Each number is 128 + 32 x the weight over its row's rms, rounded and kept within 0 to 255. Layers, rows and columns count from 0. Numbers have three digits each. The size before them is the row's rms in percent of the matrix's.

# layer 3 attention key, 768x768, rms 0.082, rows 250-255, columns 0-191
093:079101204122130156105168143186100046149199126149084089132207146143131144105142109157143178138156131137108099112149151134141070156099150115169084083112129154077158113132130121053144139152093101124168098123106193154167159123135120091169157129129082072114085099094050136081143093110087099096149144188156102142164134140086173164101180135108130180105127178076142083117144174124145110158096126112138153097071080145114113073178180190159110130112147174139130155101169117123128127110076116132125135114118112102080113172086132100104071118059114091112132122149123127126137104124166138125
092:057171112130162135119149108119151120087164118103154054090169142134128151098085077083078103137134255078189127107115122127114152174065159154086168118136205137156105088111106073137154123156142153102122106155126155125128130085196119128109166174154111159150131150083079105154118208141105117194132119131128078127150093057106135054129044105140102169132122114130091150081154162095134100152131130131085139140131101115097140181173115136128067120122050133172121111119161150148148134115103085101146121136163128103114130134181139134117129164091153154131058091138126092142132096074126119142
097:122127146159156136156152171125150146140106135132122159146080128144137132088123152133163163136187135154138124059132118101167076153114156150139135101064104155162148190100070122089120096109126207172119147083172079151141114136176148156147147133133164147113155154159157157195134079076119073090126098122070100098079099139134136164095151122116134161156142151168061143074151148166174162056167191107086166119154092108159153130153110140097164142148124104135140133136125149139115117127072138114157107123112118172137085109113150152143122096080133134072123087108067146144114138091113065066
094:142121100115180138134147144182111109130101106141146123183121118165120088091177159066086118104183151126111087124109145164067141164153116154144129048150105108144149129162103129163151185163134211102099153102135100153136070148101116108101080087096148137088135104100135107124172104185112137129195139125091076147142099061173092043149127167105137162120154058064125126110128156110143096191075157115164161088117130092160155075077146154113124127129130129076143135116107174159148124169172056167118105110145105099123131142198167091095097136061123138166084189105166130138096145094170123109
093:143100096126135098147144132145125115225130183107102128094100120166159111081129096088137137173124154175097095154114137106142103112054123107122199130092077084135072096144133077139129119036151127112141149174139108121091200035106087047153109082176117144071147148094141145096094124152096192102098098128122149136107158157138129147113138129173120146119078067116162125137117134110096126201165100136119153099157166098154114104156118117098130135116176119123132142056135138150086124135162175105092164131088144103187079129200207172153156153151139136127132172080156146136087121085143190126
097:120186118100114109130166143122106152137153120127162130099139121178134162098125126184120042190097158086146091066119135146141139125124125070158127104126162231102119130122072114105134144107149139171172080132170120092120135158121100121194184120164103118090134053131113069152140139155151084115128168170142124165161106146136127055080124080154124163119132072161157095127153118162123096167094183087159101076152179126122112090093115093102103158133164172120168155117196134124091164134105104101133173130152141124183146101120103113120120084133187181137113175120122132107060148112100154129
# layer 3 attention query, 768x768, rms 0.087, rows 251-255, columns 0-191
091:095133152117162174174088138127175104120074066062144157120120137083113113184179146096110150163155095104075141140136187141101167055122095124102118138103129134166109158196102124116178115134118177154118095133118077126108076135111067152132179147150120162127138155140106081115047097157171132097068072132056072096132166134135111133161085202129111141136072128133107145141152129120192117069154146131113155119149115112087145132140087165091125104145101145063155153128113104102178094143165154173186114190138142142190063160117162126075108099103178120088164147180091066085126143132119160151
091:176125122128082076034145130122194156114076172182162122128171060072078125154127156121129111066153115164101131138112106121095114147142173105125095175100112142197101134130148142143117078115084103110114121123080192162097128106128111120119107104091161119079122141106136057132102133106167174112126141102100136146134137181124129183134090131156137141146100182086098148149120069135130111162094162120075111111199144186084118122173062144069072153117123148130173115119128130141149110180131128089124097123158124074081098117105102125069119060118161116181161073149124049168140094115168114165
091:147144167142160056135078105176072118140169157084186116110109041128144141153113114166107130066129140101085140176147143116137131164112130153082148135157064124126091144133086121155172077069150150104063068132057132165167109161130101144119100102149134197126138176157120138147158105131139080148030182198156122194096172103112119163099070150101159168106180112118162178106132107100133084117117105118135068195120114084164101099167132121115117050168176109163119181183147122139152159099099139126158087163092153117140106143075070126150148143161107124094147132199122071103160096155142161188
089:058084121123140077089149145154126141199110114174130118079061143122107157111143105121154182162148082115106067159070148148152108161200155107145130151147102147203149078154139103163135126136135118154150178102137139199109074174126157134134153133121154163103140163129082116170125111087154152164127187153128160132091193117139109136156157121114099093151169127129186139146119140091071144072096089150097115148097153116186080114079170117052158107115125175149111121118133132049183148116168100082146095163072134085112155129100085110157116120157105164108034141125091092165150153105130165149
092:094150170118144183148097091116188161091145159160145107097182111043078131121101178108144133142123053147125091181147135146129098136084094180120118097103160117096148122077121161156160147127079120168109104210089080113106137118101094066104115179116173055073043122137203165143092096167150153204111134073133108183168134150158086098164100157161120130157125118163180132169085161115179122081102105115095107146120158147106103125124099133070131144155102094119156128125130152126153210150161078153118105143117133164143091040106080143151125190113138173131064142121187082104193096116174100104
# layer 3 attention value, 768x768, rms 0.0853, rows 128-158, columns 0-191
100:145114158149121120118111092085128146180044090115096093112183172111117132070158195107214150151167203165178150116103111171145124097166129102096097097186046145105111110136204168128120126173146150107148095119083136137063081136101126130121168051095130168181063150156116150115132044077166124194178111151085120101181081114175131180138141087170062118203137117089144159096093171094195128108091132100115070159155111145141112133101097153125163141164131109171139079149105068110133145146071067096159119130100096149151159113141140126099125132090130150122138058154118104111112133166131124201
095:149104179174115094115110131137119080143085129163163143092206105080112065091134109148148182143097122078115112077121165113118110064132146126124095155164126153151112149167108178112087168157135138117117153205149162170161132153118123090127159131150156121096122154094128047118114132173175099187117144084198129165182088164132120150111139120101165143114128158148146133165111099186163167107151099165119122160154160093158126120131129134191155131144108157189059175145127155137169054104116114091106121105094113162082135133065077129146143112142113127135114144150164118147117109118153130131
103:160147128121095125079150140110097139134103133140120161145184111170190088156157109147137142128111183132163177093159112153078136160145096103090109119111117137106156164142147113163125177172098172103110151165039178133111124132238116143067143180092101112099113127091088103180153081136150143151109130176174122140167069148101102124103135108141217103100104149102146147097093116127129159063127090185152115130157063098105166127127131113170124115144120136131126160118170146089196163114088041157074096142089109093107135184159114082167080197072110159170121096159088121125168120118143120145
099:125160122139116152110143177104097148075106096185116084061136103137150133146183122117170051153138126160112097132098142144226162103143183119106122183091089106118141134076085185116061146115135083152160109114120122129155156135094097114132133126099162086120129075083175095104077180131103178153134093097139084117207113128118150181148199114157143124086144136127155076174070150104117135193113150082180153095135095144117102101178111154141113145156116110124140181125105108085119102108164158166141139129176118113193138143114098141125220093111078092115200138145158085110115238095152075177
102:096084114146158142116117087127095157081214085110099098094139148104122123151139116159162071097133135175153110138089152112112094119102127113166118115155158118107098175132117169077144144115114108156150168165156074134114143123107103144061115157173078143168181096145128132129140143163145206116131194113132156116112119164137104102141130128131138100146072166130138143067118156147158098102175094134141131153132127118123150144200102132123155129130115130071174140162161084128115080137110106127093125090143132191075174080103096145199133136115097122117140121172098077116178079155098169127
100:130139112131108114130193128166118151107162108146150059162090134125077118115115070141123115143104092119109141140114148122131144191202149098141083112120153159139113136152149116156138137090166136165108126158132113123082102102137110121132161176099144113157086120149158095109163193044096129120085094183144132151134115114181116116156130094109171103126129113114080099156100155118143152185117135173170147092111083148154105119174090152096130120097107187144134164149135132138061083138089118139082194139196121095174128124127133122145148173167105135157197083093074137145144211089110090109
093:130088081154154092092129130114080126164099124094166133103177111094136094113133148113070101117145130176149111083130082176086089175138088075149098127147166138129121079110154133147121113170089096139146147167213121155051132070163127103125099156099137082115168134115162166105137127165121115083113171099132173102116140119141142113164156177058127111103051102093140174134172144102130144186165095064145193108143137181177118093142134197161140096134155043104160144138126084061105137104117146113100070154104154220122142066112115147141094162121144103139127237131136115105152072165164117130
103:105172164171125116112086049101114142120102114122116118130099152144110123179147158122093073121162136210112106121152122145160143153086119155166124147104110158106149125136162154089150096208165138117134113140085214153127130161109148114143072083131141184095143113150107101104107101172155085088162137084156099151081142084098107211068157150105138103183108086110122143156130077106165101156142151143116093138119108053069094157155143141178170112125097117163064178083140130124109162126172126098165055127129144156135183098153156135176121154108170093163116117167106176172097181122109089193
100:155142110116165129163145136193154150198108181151150102150099158183024158119108133118093142136128103129080159067109130128148210182130137065115103128126111139111115131096035099128120139121144137134183159113060121181104063110079128150118151113159101177136153130194104174170127103120088174088097124086087107148071140142133096088123146136175098099168091137131108134114182159119078088143146124124124126154109096082127159174113100154142145153120134134157153127114108151149088216113102121143097086109140085155139122058146109116195130158114146142028171133159133137182129142117082099106
099:154107100128122118120129115114208165132154123098153110100141121106118076036103132137141145114123128114123129111190152120178066113119112115128068166097061155111154179157106110089076117171145156092161117116132114098121069019159111163100162169143110146152130123143086210137236109141093188070166158161106148126134128131118164153147111090144156192159177143114134052143100142142096140130090149104125105112125167094111177160082177192124108121105161101144109098124190139113111130134092131099164122116159147159175163132112151149128178170111110138174134122119095141096153178203106110173
098:112118089151150148149148150133174088119092168131168138114119174165126058126132127144132146164111067139152135110118100092183136189112140151110082128083121135141084097103125095113154168096122114102119113086094148134183097073132125174127110136140148110149106144135173118139139093173085138194084085111103116156049095143149118127141111125108117172148080164049149166150095141150119159153127121134105080153145209133127115108134127162116164103133172088106129078114141141159099141126140105099085163195090119158172160197110089114145147109116117092140079153157143155096136146149125129165
101:104159168140107141132135137117156060136140065132029160166130099171135127069115137124162157151072056127146093147129091188165139134099088171089125136098150167094145173121093177141055103106161150114111147145102107056057150113108168107111157093105175170133063158110119145153155103132100147128136124091112105164152131116115125088135120105092164143127154138167189063067085141102099091114120145128180160140124143140147112124105121094153108131120116120111122106170074134145118087105093139167120109129208047122182075093124144201165163096152152112088157152149152169123125129121087100088
097:117184158123082139133131136129154096126203126101127058131115142209110139163097103138110132151117116126104076136162148088176092127088118146166143124097143101145123112108162164079203099126130094073185127142100113108170110132163162087060137165086125093143115137086107092160078039076098153148142142156139141107067140149137159133099187157089131150160162128106126114120089093085109119113141162108099141208081122141107125137094104096156159184090070124142124061111183128100133121137169072178123098118125150117058173197044102156146142092085181110130114127140113105138088093193130157172
102:146136100081140093109105132067104128122139123149122047045151076121163133129151145109151100122130141145158157119124174091126123139147206100124126153167111101128121164053171132121116147135109102163145133120113099169188090127150147113222068110137092089153130092076150073150157177124126097125162129160122090078129184095157111133179107120180096095168121167151113143156101121106046171134120139157117107131135134104106113171171069093136175104139149158108107061129170083203075121126134119056159161101129144167107125087193171130096128164062113114126135131157124118148143162097131098106
103:162137172147133147123100141123129141195093156070174154183123125128104095156144120148112164181173174158142117137161134168127139167183121109117120148097121109116175094135134164130081105149140088084152131168125135094183173128111151081065108195120134075153135116140153173091191236136108157081095113154104148152121144099158103127156160149119160172064157193171117103114138122130139156183197089110072160085138113117148124095113143148071176180132101077133112117178122071085139131107135140107111095125084150116115116076171123144129110074106140119126144149134162102129126166151133160124
101:178103157118102109108089111057100162091130069167166101154136096122080213136138145132173152081121092164117152135158136122122100128077100141120192175153107165137159146100106140114222159119108068121107110132117133162122106138089123132127103116121102180091165149148170085135144099089119104158131096159135124159111147184195114134158164121227094089195149179110106107108082138092141117122141165110144188202190117097141182109194099141094156116091084175141165123107185173162167158098141087142125130136177147144158101117143203107109126117108120114108071194131077111094182110099130108112
100:106136081135118077158126140070110065109099077060182114130130173097121129166172168154088123097108102157151188126120109138125080098165135134078072101150143082070114135149154148059177084170098116175113137119150168074140181111081116111077144102088158139162104087153097126105123160132136176156087117124152155100123177108123173146144091135134143088071082143137175173135100130193111107096036081197110091153168091126086126127137090138104076137150124096147147091125122141206139136120138159153091141213121155126096123138136179153122152122120184111135154117117130144148151116121161140121
097:146133078189122044135155131112146075089131086166130116130125095185132129131152104137117157141144160111128147132132119158121116110144117137106143174103180125160112137064075150142167126118120123143151147150128135084108100118104136130153193137114125196148089097109163122125183127119168162153200127185079198099128087086123166077099152195156098165120102122054102133088125166196066112103104142104110093116131141175057137163160059143036175133172124100178154168161124124105166085117110141152161124111129103137123089081140144156133141149150168130112158126152112164068144126137130108097
102:163124125103138107142163135109097143165175116111147092147126124145159120110112099074095122172135151073080142150133115144125134106109108154150133094156096095192173147093116132155104117131114129112147185136111162076102119093085149091163085069121129113114200112146185089165104118115072115123043077123104075173150123164098160116086154093117102102112103159111163085077183122159156114108144197150120197084147085201122132070124136158123135145152124146142128116105176115162155112180091088127085062213070105116109165048169102164145095143098099151074093104157124138165070058131108130159
102:212134099174114114146108109146148166143147053114160146160174107184168165119073157133126103176171141150161187135111123145145091101122084123099182112068089155088119049088189126168108078145168109055182077096079113094152149075081134083147127140128076106127109154134095074150166119131146128144135160125165136126151074126104098177125136117106161142135078078117121146148120061212074119176132120181087137091128119130081101126089122155127086094099125084099144155085129056094102176151113165088110088117138095120083097110102113128128134141158123167152111194150152090083191098097152085194
096:098125124069115173149174198180149121130097117120161136126108134138210098144116102141143108127095168134187181142151109164152186153124155131135121092129123095114127086123179161124119142099123152164167168110077147169131136101138133144118135068110130119121174123210116133123141112168135116094165135104104172126081117216103137129114126076124117094149147107116175127158067150087112101157123149160141128124142155077205103121133116087184101210111093078093142152156116154128139094117134132145103105154139141137183113143124102073147136148149084143087180147183143124158164137066126150127
096:141147190109125169149144097111124152129118073104116150155119161121206093151116177128149135145125186094122091106179180160122166145127135107138170056138132149120111112080129120080121086173136076135184099117076177111171132166097095039110156125137111137136142113096161136119126101180159212109099119110137089185145154203180133132092094113078095160122146136154141155117116116139204110154146087149129152118161173154160116119124164165101133105146095046134134134062159096133121177098111117082135162143154164129191133134125111100095125117124153150153071088131088141161134096083129100127
095:063107132108152170064133107182188130155117148113136125101187133101096119128137198123072120089128135104094126130157086133063108145080104181125133117137165144106105128159125131131181119130177056127134147137180144108094112079180113143092118166108117109119124065130111126113217151135111105141121119096122115157141118138116138097111122123096079079099104133112088120112125159145107134064073083177082066122066149132094206107178085075115133176116101139189166124201156127117143083166121122072108148164109125050064143099044144190119118166171145125095087093084090137133115151172198125135
098:168126112113141157097123049100149098162084098145189135109184130147160120177101147134091223157124166174096116168127079143113159072124177141106125175153132070094117123153142076120118113129061162042138160149087152121145126137202098123174105138093146112117153146097183150138144133117115153095100132183145095160149151114144126129157127134107109083142081106047185104130108160120105159138107107122188112158122140105150146110156138160109147151086157094098131118108100104048112096102183082141091114108145159184165090175192131113136134105105154114144090141147137141172107150162153149115
100:129128101071113111150088179194108118169109083149138129106154086120138086162142136162129123105164102156158137112124098178152118082070142106164119106107152175128122098136096127178109112141148115091162078162121103130148145164081150127115154144137086180135109200118051073098127172133116126060144117134099116115151097130093135160184127167134123099097096145174141138143126079132173179101164102123059184145117138092182076103154128155134083107151106102178120147093099082110124194119093133146160130157108147083089160117136105082143229167172162132147114144108183112161111159164151197188
099:134143128081102166173142100144093163145153112065173088163061094179141112103147143101157166143156108065133120181153116176156087042138131131131179127101147178101181124139098136138138139161128109095137141132137118097106112114138089142140104120179157081133166092130157190115075158130081144179155078133092143130180103089131131068131097105116130124142105131123104150129132136082102110122115148144146159091097101158162121113118102131086080145143133090124066115135140158102158105148068144157174083175167133105127170062096146077128141181095107081142137124182113011166152149094151110166
103:150102093096090103111154141107165124165170100084134061147145126117086117166119107106128122165103050118100161125103126141162127164163172119093111123111167101114100194148083102152174166109095127114152145105143149088121125184089169094160158056108160166119174138085091120142146086192062092082150115117151147141126136115168132072081127112129089103137130111136147149181114108117144106079119115142145133160175069176105177163168116066102110128094159174165130091131172128089196128067186122119144131105117129176122122155138147091085094146171058161112118123132161150157165156090136063090
098:201137078127139127133123124080109159132084121137151095176160114142157174141157109080086164165163165169143166163094141131102101206077125163133201108139148182134072098094122087186097133076080128118158126121091150085110127104104126124076145121152098102134091134113132183120098135071177120109153140096128126111127142128151150115149126098113066193099124065068095073120111159099092168108111156095174122114186123118147128095114099155164193139132067149172144074119136139157064097151179174148094078156088166102184132140117101171115117148114067104206156107130106128153111117084086170163
101:182119120179135121174151103094097136201089193147126168082078091099151121085133145163081086150135123144065140118081182183153131191146158128162116156135136132122143112108172151148102235114087121085128163143093155157025134179190150139165161116103169140127105128171083143135149116180157109057119106132097117136125132129138164112131117130115158165095114109138041097199141129112039149091093134105114090180150168088180141128121138113102125135089090123102137103084140172153111173111076102127153163138120084078138166137114095149101100148093140142142169127102093129111079150051115119109
100:101126103136129159195136114151111089194125155050163178121127166141115154129071192142124119136091117154097127132179136106149152133079137137185177102155209138131097094175178144094118145105132172107113126085172110083096160119123103142159140067115115073120114154110092135098169107128100094128107116099083139167191148046164182121108135144143109169083135117155112155099169118132122138174136111096134114168107084144138094207118162065106133136123109107120071122138163075141166135117133148163115122192119078131084150077114113146144121137114128129074121171096087127081153124147209153114
103:118113172138180112140138156108163166154184152171127140094113100066102091159159058130124152162116107166095130163121098109159114157087141091100107197108113120129127156143157134093060084171112112150117091090115152137132129133140093125165067158095117194104118099164114141103134129140165148191139125107124082160195139120135127088151126137152187110125171092110188148152140141106141166122107147204139225146103116100133069076155202194134159166138138109108148191124123152158157159116123086167137164088092122129104131113144150157087071181147060123151130107164129089205153178129061092170
# layer 3 attention output (transposed), 768x768, rms 0.0787, rows 128-158, columns 0-191
102:132151076122114099072188105144133143096129126126123066162132127143133090150075076129038145150133086074178072070146152132114160139108145155171048177131149078183092124066078101093150131117117114169098159149144136107134107141190121146149107165164128123145140149145087132104144164125151132135141150067126143120145120128137156094094070160131104115077121133130145119135158125177046130157095138144135164150126128118082121094151142129114114095125122162122099175154153194117161101103124162153097144168131164121215163135112130154149035176132153155175110149135077131187186115096131131105
097:102107096098149104217138134205139158127146143121089145162139189141092124135161136097119107065135126155117141125098115121143140136136144133120130130112119110127128129106086136142147062127111090151077106083151117068119106058099137221145065135111129108176102102127082189123127082068120128079192111145114147073135198105081132163108173143126113108192128146110106118092155133006098091147122107112112130102088070115104124098126092120101115138136180088141226125123110173093103136161097168083157113109166134129111110112172082144050111116123125063110142075112124129175109089112120109132
107:112159121126080144092123103110166147104134082115092090110110091137106177128148197155157162095120105088083113056103126104128055143108063120118133083155156110166146077126154064100188098110193115126121146106175074125100107134069128133173107059163157120128111148187160109139153128025105120081165131093134158101116145135154141142096122136162090155110142104128106139116089127120146107153182141093085088113062213181130102152194094169095131153165174163173108146126108132198131152179176144134195115120174157159147086058122131160128129133130156114066082149119111102104116138164137153111
100:102088132110098106115124106148142191180124109140110118181126171117109116120153138147090151135105169075107121094118125161106081165144090103130133130177105193098101054175149071135136127136159158120095121133167120122099142121141108112110112131141082089162064160143103141125107077122099186088111205134156100158105129115135050126105058093107121108109098098148070132067137097114112107065153125166073120196081158099116110127106117118138114125116131148170118098159114117190134158103081147110162127116106096092118159100069059125142084171132123126147071111124166116094152080196137154129
106:138136125171096133134142152149115119176102159128106162125122115063121134111158150148149128151133113095170120116154160097166160195138146166127109123089069091123153116107127054159109138116130154051157101153158151118126129147157125086143131163100139117078131113154146179060117104117112106138082117171132134153160139136150074117068073097159075149111169067137101109158134113123116133122119179150117107119144118138126103151065137170150143143154083069154046137067114146172128046083105180113106104130097117083152036109108136104096088072152165169121131081103110136117149123129165124171
102:101101126135149119099079114125050126128098197091144165089112113209111092139176097093118153149186146145166104123160110127121085046083113148081189156162107106159103121120068115130114133149088106108158122078103090134114182111069120142164120121140180150091135155118122140177099120179108127153162123117153143128088096145093122130074145112154122132150129069154159143182143167092075091097153105125096155150108188112111138139139191144177140150134138113125147129093105109099143158098147148121166092137141164128127166110127123157091093113082154121089147112121161142140069142125131161155
097:150132142096172138136071160114104144104161104129159156135048132142109128144116082136143121160111106095108135104166150156119157046110153178103131075124144100051106138116086125123142109095111086068125161134078108159132146144143140144176097137178081145141117121117101085156118131128155159144126072124171104136139079164129102120097101092234198129170113082133120062140108139180139154120170133144160082138126096180040127171122134089086155161138081166131137162134129133209210138117146085103188167140170123079137099108150128157107128083136107114092096075162171211108112154137106163145
101:085083119070142143145119147098139103143108165141160105134112120149126110056066108082101104101096155059116169105150141148023143072199141096103143121142185089155086121093082170179168154133087103133110128145145058177135162111134108123130084162083159098208140156079168135195116191070157176137099108158116087128144149151130194081139134085153136105134155162133170100118160164243140161108164186062148110174178136163187164122126148088105088167187131133107180075197105090129161129181086148143119104109130114105155135114122132107084124145089102158146155160103126116110108138112124160117
099:099108197118086170112133140126136115061120130103139082162188105086205183148109135129170173189124190194119087157165148126105127091113179205090134111172117149115151161125165142142102107149162126074141157125078179163114147117115113132160115190095171099102110144135169159121149156167094124163152133152158102083168146179115147140117096110175114182111137195124124136105104067124187088089043145129121132141155122125127094087148100179139142125142103083107121134147103063118176102099145107079090205113120143122102154142140166140169122110139141122140139070145105132126134101131143186157
097:056073126113092122169133071137143132196134125077137132162169114151136128164095115143143070076118134155155136143076102168132155151137136136080104108167142103103141055128121121137140112107168177154084200144126104110136120176063151122121124070143166132126143114155130134146077096143151146167093141144104065086081172124096122075131129160170124116130161182178113134163062085146155167167127126125142194096124073138140124101152074106135153164097089149202089174161157165121121093172138090132035176126140097118106106131130116135122078119137116126100147175179075085157134120130117148092
098:095159137137137135122078108111147144104107116146122097158131130100178152128138100110137112062144166190100107134169120148091131137107139112140167137203194129061102158133155097083154102162125132110108084154119071101101123131175143126159115119074159147151108152129071157184095137068131130108145130125157150118164169090123118132072141130160178105120139121122086139148126153067158142139089154058116165136121118110106133127143108157080111055137064123152112157095127105114144113195131159157134122107130115124048130125153146134176133114177167131101167161120138088133071107081192149092
105:118094134168162125131161096125093152138089142144140088087135174120102119221136119155085113162140100102134113132123086105153157116148172123117153145140142123145093097091139015238162115137139109091150119120141118142242132107102115217108112123102113105094105177179117099082152165132135087191136218137144115174127153190141171226069119117113132135112082110113039155192152115142174092099197141166063102111138156157137162151179190150124118136158129135130153121111213142095196116149129072130129130128031177191122198170122057107094098138136147117150107139123079093126131146146160148120
098:135153131161155155157140134125158133128098190117154191128124055065107086158138129106134072068106078124109202117124154162113129136140135133172131156104133113112084174130125128056119058128145159166130137123161149158173122066070032166138174089169138144119130092161152102076168196106109143109100117115132138147204109143097067138145104120134157082131083180106087124157129120140164154156123132132112116124146157123085105117125129111076113134134182106139117140150088175131099128099116184094146082094141092155129090102157142091111116088162127144106170169101123146121108169150198082074
105:102123181166137112115106092174111119153115179160118190146107163173085134103126129111063170129143170125117135134078135153154170157133044133070127112119088145072173090191107099113094059076121147112095115081131177131072127098109144074115220152139153079117181136153129177147090092147161129106160119130105158125156108172093165123090132148127170171132118127143140140148128139120152118114066148170168137152178088132132115063046095128078114130146108145135143187146083176105158146119115189136127155173078126117088110199117140172140167167188178130155097152121129071108197095144170151148
102:142082130156139095066111148110149110118172077206083104134138089107145140097148111108118108117168074189091183136113175090160100085152087142153125124141137126121133103164105060104177142158172112165106089098159123107124163157132053191181140115119111163137136136095104147154090058145127126133166110134156119140196079113118086082137120112132147135179059154173083166184074142100146091126128132148172114085120155086130124190156150074160119165145122105100136173092117147150124077144120094103174121102139081143195169185116098148100158161136136147154136100112138166082154090106102109186
104:103164093118128154144182080180172130152062134083120115117122138092177111161149074094130158129121164060110102142088155112102147100158084121086133074112125151091126123174094155163040149145149201119109150099153139092101188146196181091158161133144111116129125134126099188130069190135125107147108181053090135097137148152073155140136079126078170112118161126079094132114107116115119149140129116131126126073108126161119067176119122141156091080143125090127089122122125080117093158112125182113197118136110115106083153161197103111162153141127155143073151046130081132182151166195115139152
097:175135174135122139133130142165159162184138164131147165108108123122146143129137110122129097151123086131144072162167094182139159152112103116159108130123142164148100142118110071160161161109131124112151132138129067167140053156106175145139113173127121069175127120150168123098115182184103120138142096126209152162108146145115088087133183137121115178107161136115149092114115132104142163128187138136117111128099126090155123132145151163163148112087126108112113150151151114104145103105152122118113094094138084176173107108159134113151145057099172166141113116152111159122082132104073133128
104:136085110089114137151030114162107174174108154163166150123154134091136120103126076124124078112134123169148135083097156131062137106077117068184126128139116139148134137132107123118070158183123125172121110058143167169161144204124110140135073128106112064088141177128127188126095104174129173127123129074162183184088158169138113135135090114161127100118149111159166150148132138068164156096127109109122175149133150133181093099127152123173091184058103099152099101119150164146074117117126108076078129106138150119110180142122114063170088129107129121078070123085135151162060151137112118149
103:142075114167132129181072146106120099152109117170142164092101141083149164179119160169152136072133158189151176111154214119196149131068132112152172159117071189056109116137132125137155115182144107161108162105076072121137102158070142199106088072045133136177052079098122104061103115113141113111178213140172128115098109145164150054170089123145134158130142109094090144176084133087146117128115088141161112162132132109131121148072156105117173099091174105146086129109139122085121124078154169104154164102147172112171154174125094112137128124166136121138165140100121109140159146104135082104
100:124096148092144134156109168141080101164120196149091116113076130127122122132130135124080149118141186116125117103120145109153120100137116137126097172108119138180115189125089123113118175135132105167090142155216155102145173146115115195120144162115229136155143117104198158128112135074107131136156159108181175103112156177097130143145150146125118100157113194115126103155103198072170163066133086061155120114135169180206154115133131065128167180127111149119147114120179136110145098131107097146137146166118148109091160162190108135092147131143121129083126130078125058137066140139146152075
092:135140161181167101108144134085146128147114120136035138106143084080080119120162160150075100102122136118117021094111132156126062129127125163186123130140101171148142162155159132081118118117189115097106057195143128124146105165091143122142119093048084121114091169078108088126084168088167173117100197153196095090161122091170124112150109178111101141092125121131104137107138146169104130081169177046119100139089125138074115174166110101109104157135139144141177104110168103133090154103128137100155150146140133092137188113103132115125078055120182124099061132140053118121104085161173153096
101:155138081154144114123137151070104112114142183152098128133089128142063176060126159110098125106096194148095138130099107153157072140128128150100145123114109076110169136128144097122137170130110158042154138167109099141101174153117112115143114097119156111109111193194093076105138148104138054122140123146114144061140093073052156066155115087074118145195153177112079106162109160167122094092139140051143137147098067122162204090145066079121126175107114185127112067133114144198138079135102130201158115120119087103128085138113129170177118097140121117089099128155133093110066095109162170092
094:172161130136152103162087152079128120060198094142111105109087120112133153154148093138173168158134108184112143135173194102187140114152104047126175164125096185094105121099075166147075071169101125108139098097043124125143129156121134156130142114140101151111128136144146175126123108117162113125159143129105132122114158140151108105158165126131141151110154145135134156138187083107192116110150163077136187133150100069190067168091164130096141177125118118124096126095124140099100147101153137148134096108102127181163096144120149055161144100118119147127128134154160120150167147102148125170
097:107141195094174092119141127144199120051132138155058084161129137114120198107173118111142118054159117132141133100091170153126133144161058124109097054102103153160161119119138149129190158168182131177105107159154124109122138112165135170100101147120189102144075088140088117075116091179059129138127129140095079149114083142149046160089153130182132154129120115154103163104123126164065126081144143129102117119083140107073066140112101161109068142100138136168172144156172151153147120156076173112125103144110118100102111135077076131162144115117130166137170092121142172089139105071203124148
106:144148183162095148108181132110178113098163160138128115129117155141083131095133164136117159127100140130153189072138120108054112127149132146101122144133169101111144159146178145154157174161112123138075145129215154120171163070176089120124121142139135106144148119105179133193129039066163099171108104105189112138121131060090174132108108068098114133171181111091136098104141146069128132106131109115132071121110112165127153095147116162088092120134140157132117124131126171130128166109144156079107119117166136137177091123108137205144085151132108110117142150112114099092126106112084097099
099:142136120130160139113109133135162153126152131173115096135117119053056129115110094122100091142129167131107146075134114140117094201138203068119133142126097153137122118132147053111174124127156138134115130165116149147161124156122140117094065127115077195166121129110089069100167134149223124092150185077140133147088100100108107155097175102167138153086133154094114145098145123102140175121145099125099110117164155130091091147134098141170174078184134136118149119144133100111141107120186157133087083188100151169147083158183132119115061153110156123103147077137112182119189063135074152098
103:048160124137162077146118119171159098113074142164093158133123101138175120116116121183118085102171146136158098071170120174073129120111124131195127126127112091104114070140175159112094049126092164178113113127135148136140123049194034140152155171092080081110115104183107137088138126198104127139151090110126118135117138112077131188092161109072142166108131099149081119130127158158096125127116111157106081118114124092112122100051120128162126134118146095114157101112097156141139157169122103158131127156120132114115173077106071113153137122130179049090145153140122107098105145139116154120
103:098148150095137107159105112136125077100144151123163155166123152109130104070110088156147120137130137106151114128172078137122136124098102107097099115145148110099152106125116114120064126159179112107087112129104067124147102133135138154152138082139120146142162137173132069161139150105082109146121140119189075151146101107156150134122116137166097110113146141136180150144138158170193079157108149130089115135119148137102129071119129104156030131137157127138080109132139140097182141164139105122096142074163074179063151175163125076068094063099154177113135128170124100156138130155213101136
101:129125110082126099129127134135161078075147104143104109148188131086107173080094125088178085180148138069159114154177050104183131118112115121159139136169148080138112055083091083165170098193172125147120143110133138110156125120126096179102174143155076143122143177077151069181121097120120103141127173147176127126126148151104172088098115193162140108146182093096136130039128160130180077158122104126110153153080137125120091146094135149141143109120206132120116115152145039120128089123227134123107119083179156154099088166121139163129137070189090141129118113122112151122129120156150128153
100:127141113145183132091159140137125132141151135177132082151107120112126106151159066139156109115141135088108169132149148151100129094172106090062085163147097140098154134109094199094119151120114091129107106163096179155084110133119129155089137178116087155147149149081173105143182113093149109050188100124131128114126133181081130139111214125157165058196147087087148091169120158126180143118148128115116098139143146119150201111171099147179167106184119149113190169106102221163121093182144125115147099086163176110157118188118140108120149150151104139103115130178138100177152129125060087151
104:166102119129111150151133067121096110059108121091101125154213115166167142137109152123126058164122131160106117141120102185104126164137137135153141127148145142107152097194090119145151197079152117129182132099155073115123172066137113128145216117170119101140103146113152116143165104124089157103120120159114166137108139152161044105149139133113102128153088186144105143113169131137124116113165106103061062058131118106125104151081048080161141085111110167114120137082103087118116182077147131105162092170157125133180151110130113120113150142161155175143111130081167157083157121133151134074